From a checkpoint of a small transformer trained on Wikipedia.
Training: a variant of Muon for these matrices, 5273 steps.
Each number is 500 + 50 x the weight over the matrix's rms, rounded and kept within 0 to 999. Layers, rows and columns count from 0. Numbers have three digits each.

# layer 8 MLP down (transposed), 1280x160, rms 0.0442, rows 177-203, columns 0-79
478517421535437475534461545543545482398491523428485575454583549557449542546510488480509564482536548508556411562553537495518548463462492430518540471488486430501549638481530485497606527560514463533506450573504528551453476420505566473440488516
417519555478550513513501457470512460467507479517489434422510481518487545463480430513404515465489478578544541502551546460532487424568426527439566507453522646521447448483467559583574524490399460518495463555531520543399535455499460506527572507
536544531457532501576470525493434478480506467461486514490511407454532488419480517507539567489467434501557454467492415539450542430553496498474439557530543384548423400474463533548478529544425512457467582549505487500540555426456430539531534491
533459403474592517476503494455398435525460466500506454498592548454464520548512463501488542436495478446459464495589407515575446458475517544490538475517420448461583511490477519431589488510589386519480506488440431436477470494413509547513449420
455376455560567533509463546555417460478454555512544539415569504444430530479501487520475574449452467428402536472581533476478562552529544597581483600430568646569527457582491539500544484494561501457631583497497391502504471404567590476647461428
471511510526448506548568532567480404540492404453488513506557468497503467439486478404474530527558498472448571492537523556578567486459544484466495510537484441498614504439408437525537443506503506571485505523471443528558508518492457431520528426
526370464500511562514535551509535463471464451473525441458475539522461494570463398493446465451439433471512617520564492523548485515459483463572413480477528609556463495535526467477497455496529596556472503474489555491531493523451428481486447526
529449537539497529536503613491543518505480515505503612523463572570577476524465492505478518532566492465499450477554462437460530465497526555603417560483482476492477595512453474514461534546564451516470580497441487522562424578566489520551501637
460559482389497567583529546515508531491536562565521517528565495455484639440425437542430487424517498540365486514496507440557561545451514487566543505482490536595528461497539512415527463495508580483520477485596559493506480542550424479483447570
469552560507466544500476452612566590493378486519543537463519552469530475526513487468529473573479495469505511542550553510576509471474516499484471453541495502485490469415528449481417448557533499512524537376510531583451441489445509537479347445
561574488434536478480462497472500536536461497502527470429609540629475485487589404563513475496449477524520509531486416555484474533433560517550498435614481445493532549422484365503429511464513496476500563527435507568487510479533470517494426561
441445481505493495486429438508482508612499504542508367535502598482548474575484380444404458457548520467420523532528491520501512551632509480492507573513481476527384497549476503500572482466534512439484487434464515438535563458526516509559504486
480522479583516466454491498452518520550445520504575534437431391498464448497475472567511417455453536458483544502534505615521462539554453586504457504587492531525469468469551469549421513488546497418507507484463550515620471515520558479464492418
486442516506492517580497541578501486442496563521551509482442480427528552482396519501478533577562550509463531491531527463545486532503517449483575542480505468452464410538582443533630460531441494506511498455545479445509557490455442486436554425
441513485554448441560573526523557469490484476538452578490533428520560534522473472515499485513517563515502586474468535418532469505531399575517448519497481453499574440495481516557515533528465589466478490485536537509544485472476493447477536582
448416605547467548563555478564467502521568520510488557543570472516467447540507559489452560493517545463572494544479441492409523414462426505477546478478627436544424486434481518512510515425519479491441496427424404469550500588578506430551509378
499487530469611534451536492421484521538465539536410419434537489510470480470478487606549492523495541510506546506596561535525429538470591455519462511462489529488551534396418489431540388441475455444526586557419472509527530496554591537595565423
472443505469370484578526572450529494473557531433601439435502439567608578454619483443508532567503505456465538518389552515485479555463513468536422445436468497476538376463584479509516527509481556427559540456441485433526507539398439517615482535
500429481365533496541540487563535460546528516423512602360509545484492515497479512441527395461532447536407526507504482553485440482480435512477491480470456530595519569508501458410513473373526493516547514487538506476510502518488538415487500515
504532513613597526478563578433487471447464597495557523554498506527413619454558578481531480588544529492462451475511500457472459600484506477524520567520472546472564535638513509474521525574462653488509530493521486498513508525538466540436491458
373454507530453453474492484384512494559495551510525495538582454527593573513553546568476491425513434602619623521496535612564471478496516480466479574452511427479537537510374504452544578632374482402408575576444403513515467461496543565464590507
459452558457533476450609578509476530598539503592504517481543536532516569547529448507548486495483516429514494541404478507639494449485539470483473530516482509544504570458413433567563513467434576459532546501504490575523477473548464512563595410
491514475408403520562508469421519521453510561486518494470458574545512465507457509432529549485464550478534521497514501489493441559485506551504477475548547495448371437542575569446482444482609547475423543518499516615484460612548530476429507405
504438525490547459423462537443526525402442560448590554464472507481591567450463446494511550495523599456459431536493516490511535508424522470532524512431540579484521470450530536491462573493524580476451508531491459515500479454565630446465438496
453552485504597455549504522508476550505513472496506480532468489484468482498488485447441448512579481401507568533431528485538438521520497535458623488372625468418432486497484492453519484457508470593471459434440471544553613480569523491411488441
477560402448491579605477496422366566509484470527498448479480389511437450508552497464493505497436475654462508463515460596469495558430542491450464507464569429472447417499496505537527631539481471520489574459490477401489556406499485473524522563
541508443583512560500508467503558467398529554579513498539500517505564542540540454507458541488447504422498495476391479431472393440485533536420530539534540635496417519468503434572456496578501490472613505494474487527405513488518493465481476502
# layer 8 MLP gate, 1280x160, rms 0.233, rows 178-204, columns 0-79
538480500391489453518573511449409433486564467497502529418526489535582476441550421563479490426502680587467474487462441453529553485483485495501459488438449543466541461537455550488463527662526477486499507504384574528520557539527400496483537552
479490511592457452477488584450515460500474391490506461489519451511453498571555493506577503629429462532441472437403463465508557448502513499522429466458430469511546476512558577553417405453438586459494620563478493522502566519382498533490558481
551426510540491480533561415446468531487529471544555458485470479459464500467542478571520463518498514489439553366583521504466522510559550400544489468518541513520578506501569531568487551540433493538435550597451413592455445487479558470515592442
512537517500424531465614474446471501556533491492476535411536350548445492469459533425461521540457470538550434524500528508452504379523496423543423467496480419458473533493471505464512516499502482550399529472471600532432537553460485530510624599
473507490501572407457493403521518561476489491461457472539505528530525453476490509578484541443541531414509597542501549495519487457473559484485456512523542525514457524551488585465499535541539479452543474495385483571572586440552510574517493461
484444536549544509507496575467466501498489553417492506459371438429439488565456597480510448598533482453436513574486414521473545600477440528494539521440477509479500450490527483516468544633538508504488479489462560503488573524422480513502505495
522466538508530507543487528524481612413412470455515512483540531516549446441511539559488487504529422411475446518483436468484508443533436547525505515523482496492455535480515527585480670526553505444682510466463556493491566478514435460459507494
576475523425490481528455487452503559427439495560447469526508536510568486428468523517536443540558534549413468494558500453513537504469489472549473539517558607430483556447603507510483454579552526434476528473565445479569543566486518511542535493
434520441524395482465481447587495473523466501568516552480568494560548465487499469445621472426510519485501457405481537442512522425471486491531576517487494562529495489446474527588497468431456556393578573483423458480522445603526559513547504481
501519487574491499562541464514508420548492571513577438514511473488562447494478463538603586461493528560465486629463438523440456501498511524452509497582468532531462513438494468536528510463507498500541589536558468569479480517521527476509396488
579505537499423433607508551469426489524513501574546523530502435471476503478474449543527393494406470539475531521517498553503588533486558516489478516440476527442511507556583385478537470484442425536511432512477525455516472567528420410482507485
470563462500511510471498527439440557485537536558514470517572523606429465440509587477480481517458552539366465529484613554448432480455489561557567435483427472496498483495511499400476488499524461461581473521488538433429538547434505533482474545
510511546457561520530471449566494476533554495576471547519405536526486667484565429505513588444499462561498423460487485507554471495467457544492510521356488545540549385498487509514495503579491471370571537500553487511521470523520536505495523512
461443515482472557499573486474440521420477507526474585569558412526465489543503424502535400516504508402459470520423541432476450454555478504543570595488520580460549490523435540525536633505514520513487484485521565581556443467524462503532502515
550482647510553485519387473516519499445395483489535418516513454619526452558549493562480477447512545446543487444450473503476425566486590596539530450470400530498461480473504404543557498468465543552540486494566541481479488596456546510548511473
528474447563577442443491508539475494545436501514606447568457500501516458409388434508527501536581439490455456488424574422477485559564448440518631501511539509535518481525536556512512577650419513513571531447479536556485561494476449496505504554
398554440549494485447430441511449414467518487445507528566514534561513511518580526459503504456563553526454421492510481467490498537489601420591582573412474520509492508647580465514468486598408528523557495423471564565446501453449533484531526475
453572397484478499490463493533516478498484519412538613503412537521556551476480606569561477428551486548561529579555489439503504438481468459508567590502424572505415458526519496497493610460493477592569609480500462448511534564549435560464470514
467503576391512469564481462491434432538522429499513428495540432436478451563495489526531547488491486482547528577479536560535544438542422464513437447563516475531488507483522457593541422497447508560509541458460512567566562451395549512478499487
549466588456484509554589590494466465447512470504446479491476514551428457511504501524564478490502598524476532460468540424527491422498515440507527558455528583583400476499555461491569577471516466495505496528525599515412567440445506534525444435
485512415531516470506524484368484545470500581526510476493516515501480506490515463442492554467606501531501526438415521458536468547489470570472561505467530521533449510495470492407566482560455515550542495469468478462452387500448523495450468456
521475564419521502499467525477558562430502562478515543484489525542501501477530550450492552485517537513502546471555518457516461525476481521513543510555553545477432504580553570472519398486551488470419554487499478597518484577532509458416439402
483569431447482494512510491611472513471496469513453457516514458486540485542468470540451554515472499456563437452451529539492565438524588487478499415485495442515559460460541538523486541546422550516608558425472457514499519564498516571451468559
516586484561553397461350446610546495466506538505527461511569497475574456502438393433517584526558480518512520468456494371480535476551543478509477494453438449533564586566533510481523474489441451471501448455480447491535479562489527462579552538
523459447452413518583503528528416511515455486541539459487512545500566470453485513483572491502626478431576440561537482471499536534505478509507530497410461536505400523486474558487505502454524582498616532398478515449498575552579581444485445511
481492511546545457465512434447439544544496597531513500505535418527523508579537515570519586496566533445484559531479560532531510462527501534437442505467412543487525414440489498469453531505523475539530488591501476499448433459481516456537461591
408461398425446504496441571413559466507461439415486385483528517515458550508518468484499487541552586462494488487479529523443506544465490474547551510489517539493401538570529527497542481495518608539497603554540379478522451498468605503549506382
# layer 8 MLP up, 1280x160, rms 0.247, rows 178-204, columns 0-79
401467599519460569584385543537517442569560503492496463455559487486501479440452432486486553452489491440490474484424476466492519532576552552458489502479549546518629412497504565611432542561484529487584562471540562531408482526540435564535538482
502511465444475519518455453480510507595574527519499499533436477527561464508514452483571431529482568495520531562520545444459466616514443495488472529533437558488499468495501547458499371513444543536546430453516504496552536609563595449525520502
527549456491457551449498539632517506523484456441457501421559556470463444515523473456606463543545481494532418480426498537482491516595548480552562483518456440551440463492459436514591488549513488434571478432535553388551501562479562508573536497
575480423534565536479547463487447506495512601490463453513486538423538536471446562557453486455525595504486568442455467471496463536458545643580511520482493605472506515457524612515389493529576469446572611563481433543533467480567562442538377556
544484418572522451427409571500508518467465477525512495560539496491563515503482496461466545618501514515465432546492473425447362543471429465493475459447457429498535484484486500550515453467496507578476506489485426501540527483439525457541517489
481497527504609567534454536482476499450432504511450479469376445440402455487557543520449545550563403482482521496548490494454555512402398511508428498447409473542544464534537563511479508550440507498448504572470493515437557501556470547484498497
445506563530496500460501553526540507484404453518466445564566464513479429447455517572509556472496489501450472533475529491483503504595467584484434528498568554518474523484587421457480556510531452411512370561474461413497506545390528559410488426
449436544542465436496397496488487384460540585429516491547439591461557449587410541497416503554487495555504361466490463545480519463485515480432537487403530500493535571550524523524493489460505528521522573479553507463507480553497596533496396456
500516418507569475534634437361468420609529421534504529537479473532510472451482553524462581436429540536505518460483485401508523446462572458527414495464516447605421492470524511535514409400490463439501495513571467454493532506499515476510463516
522411449564466511545502491471466468552548558487527576555495417466532498498453518423511545521573577629543501490461503522527425477488513486525484475448481542537473555477473522527470539443471531460529521573528500453481467534479507596527518529
534616512449494566498549499554525524527511487414530536500431388491447542496591520510504553511393435515551488451510537452484469453464495488441460404494398508463514502495543519413481552553504487574512573523494443533502489567497458469523440584
466379464589390495520458425584502491504612596481495426523483612509421477438422513522463474386523535481464530487487465515445495499524563511504449388506523556505515430484448542472554562475479489426444549467509529453490501511467499588540532535
495428600419443404433446422430477522572549507484509421495541498469491461460528530586556534449503503559507525522516500550504510494496458481477506429596445521546560502510408461480532535501532493448410507599471428477443538448498551582368460510
600420447552493417552400498489480413544484503468539544499480529437566541507507520519527524505497449457472535525458530560505544457474447559485550484470473552451461496495535441447554518479427535467510502553499461532515515525543473580426538473
456486387551488500588548490460489461535550489446502408505464517550407454445488432460467482482466493551407582538460397567524478398467422392496474488550507494548531496489499493454419451646537537557492489468445474421526527566577455506466524538
566555495436499487464540575559472567442479483525526514454471517537480467559510515481479547405551396486490476520509466521463459413548530339509427553541537451451538540476493451549474519504455572463505513536497536539492479468514434542503575614
542485504596509481439522485660577554552572602407473411583452473505485517489455401531477488543508489544577528450450494515495425447453492473519539445562553532485494449461473497402461573521555442541537517550426607534505597482462582523503497500
425462547484565520504512502407603598515555504489540449472483434513453565474529508536488490532559505579512447573449496494519491498468520444398440411498536495463565353527518529452518466541454498493516533438498496474487523535579568426487439500
552408575431507475537436527474532577488458519495524483428473620473614543462508552478516477501527454506480512404492508502458524409466474506514533497474528504510553492464502461514333561519564483538456405508419502571470432494425511550527475474
473441477607440508569532479470594511574531511475441556496448506446442566494583517470491502446497487561406513513432434554503508530357457572465503491454532474467559496508389510466428498464480519542476487516470506476493422535561518538384490482
423422592567550491442493483555484434571466472499465454398487462481510507594473599560453477445359580497377468523444500432485535517551480458451544508514540542489594495461481543517458438499497531459441504502585443538490526552416546520469431483
492552575547553506473471538479535597469540474540522566637590478420435465506579563548472424532573505539413558516466578530554553465457490503504523522366512507568489577530536422428481473474445558492511503512514523402526410434498495532578480530
561489386479460495503489480544441427544438438463568457551474451427528510436536466461456605413597568486527444459460443556492522415458387587503461437469476575506462495472564463539476385551455488455490463410455518584509503495437553473469446590
491441543517493576482544482476507459495509519531577484473476552487544560529556561576427548413504564373565452524572466636520430545403538461547421506523507552490496594547523528489516554479490511476420553457482548589487469425438569594504495547
542464475512549448457552400561540556440505482561462493415396502558531538618536514509534554570466570503478582469527582530508540526534577448617484519455429520578502577435533470498432435582561448476431503516487524514520577506576476538514425491
401513614601543469346411501512546490569513561428429494421527560481547488552431564553529544482570460464499492487457468471525535480508525514460501458537545505462573541491475457439463472480479550503527440509540566480508491444497484507526550455
418473562449488495603494408452533481523422521485418511459497462513510447541523540495570455504463562507510437575481551523554423566437516563539496523454431596488485477475502470525408493592446527491441477512551391409500481583466489497540483512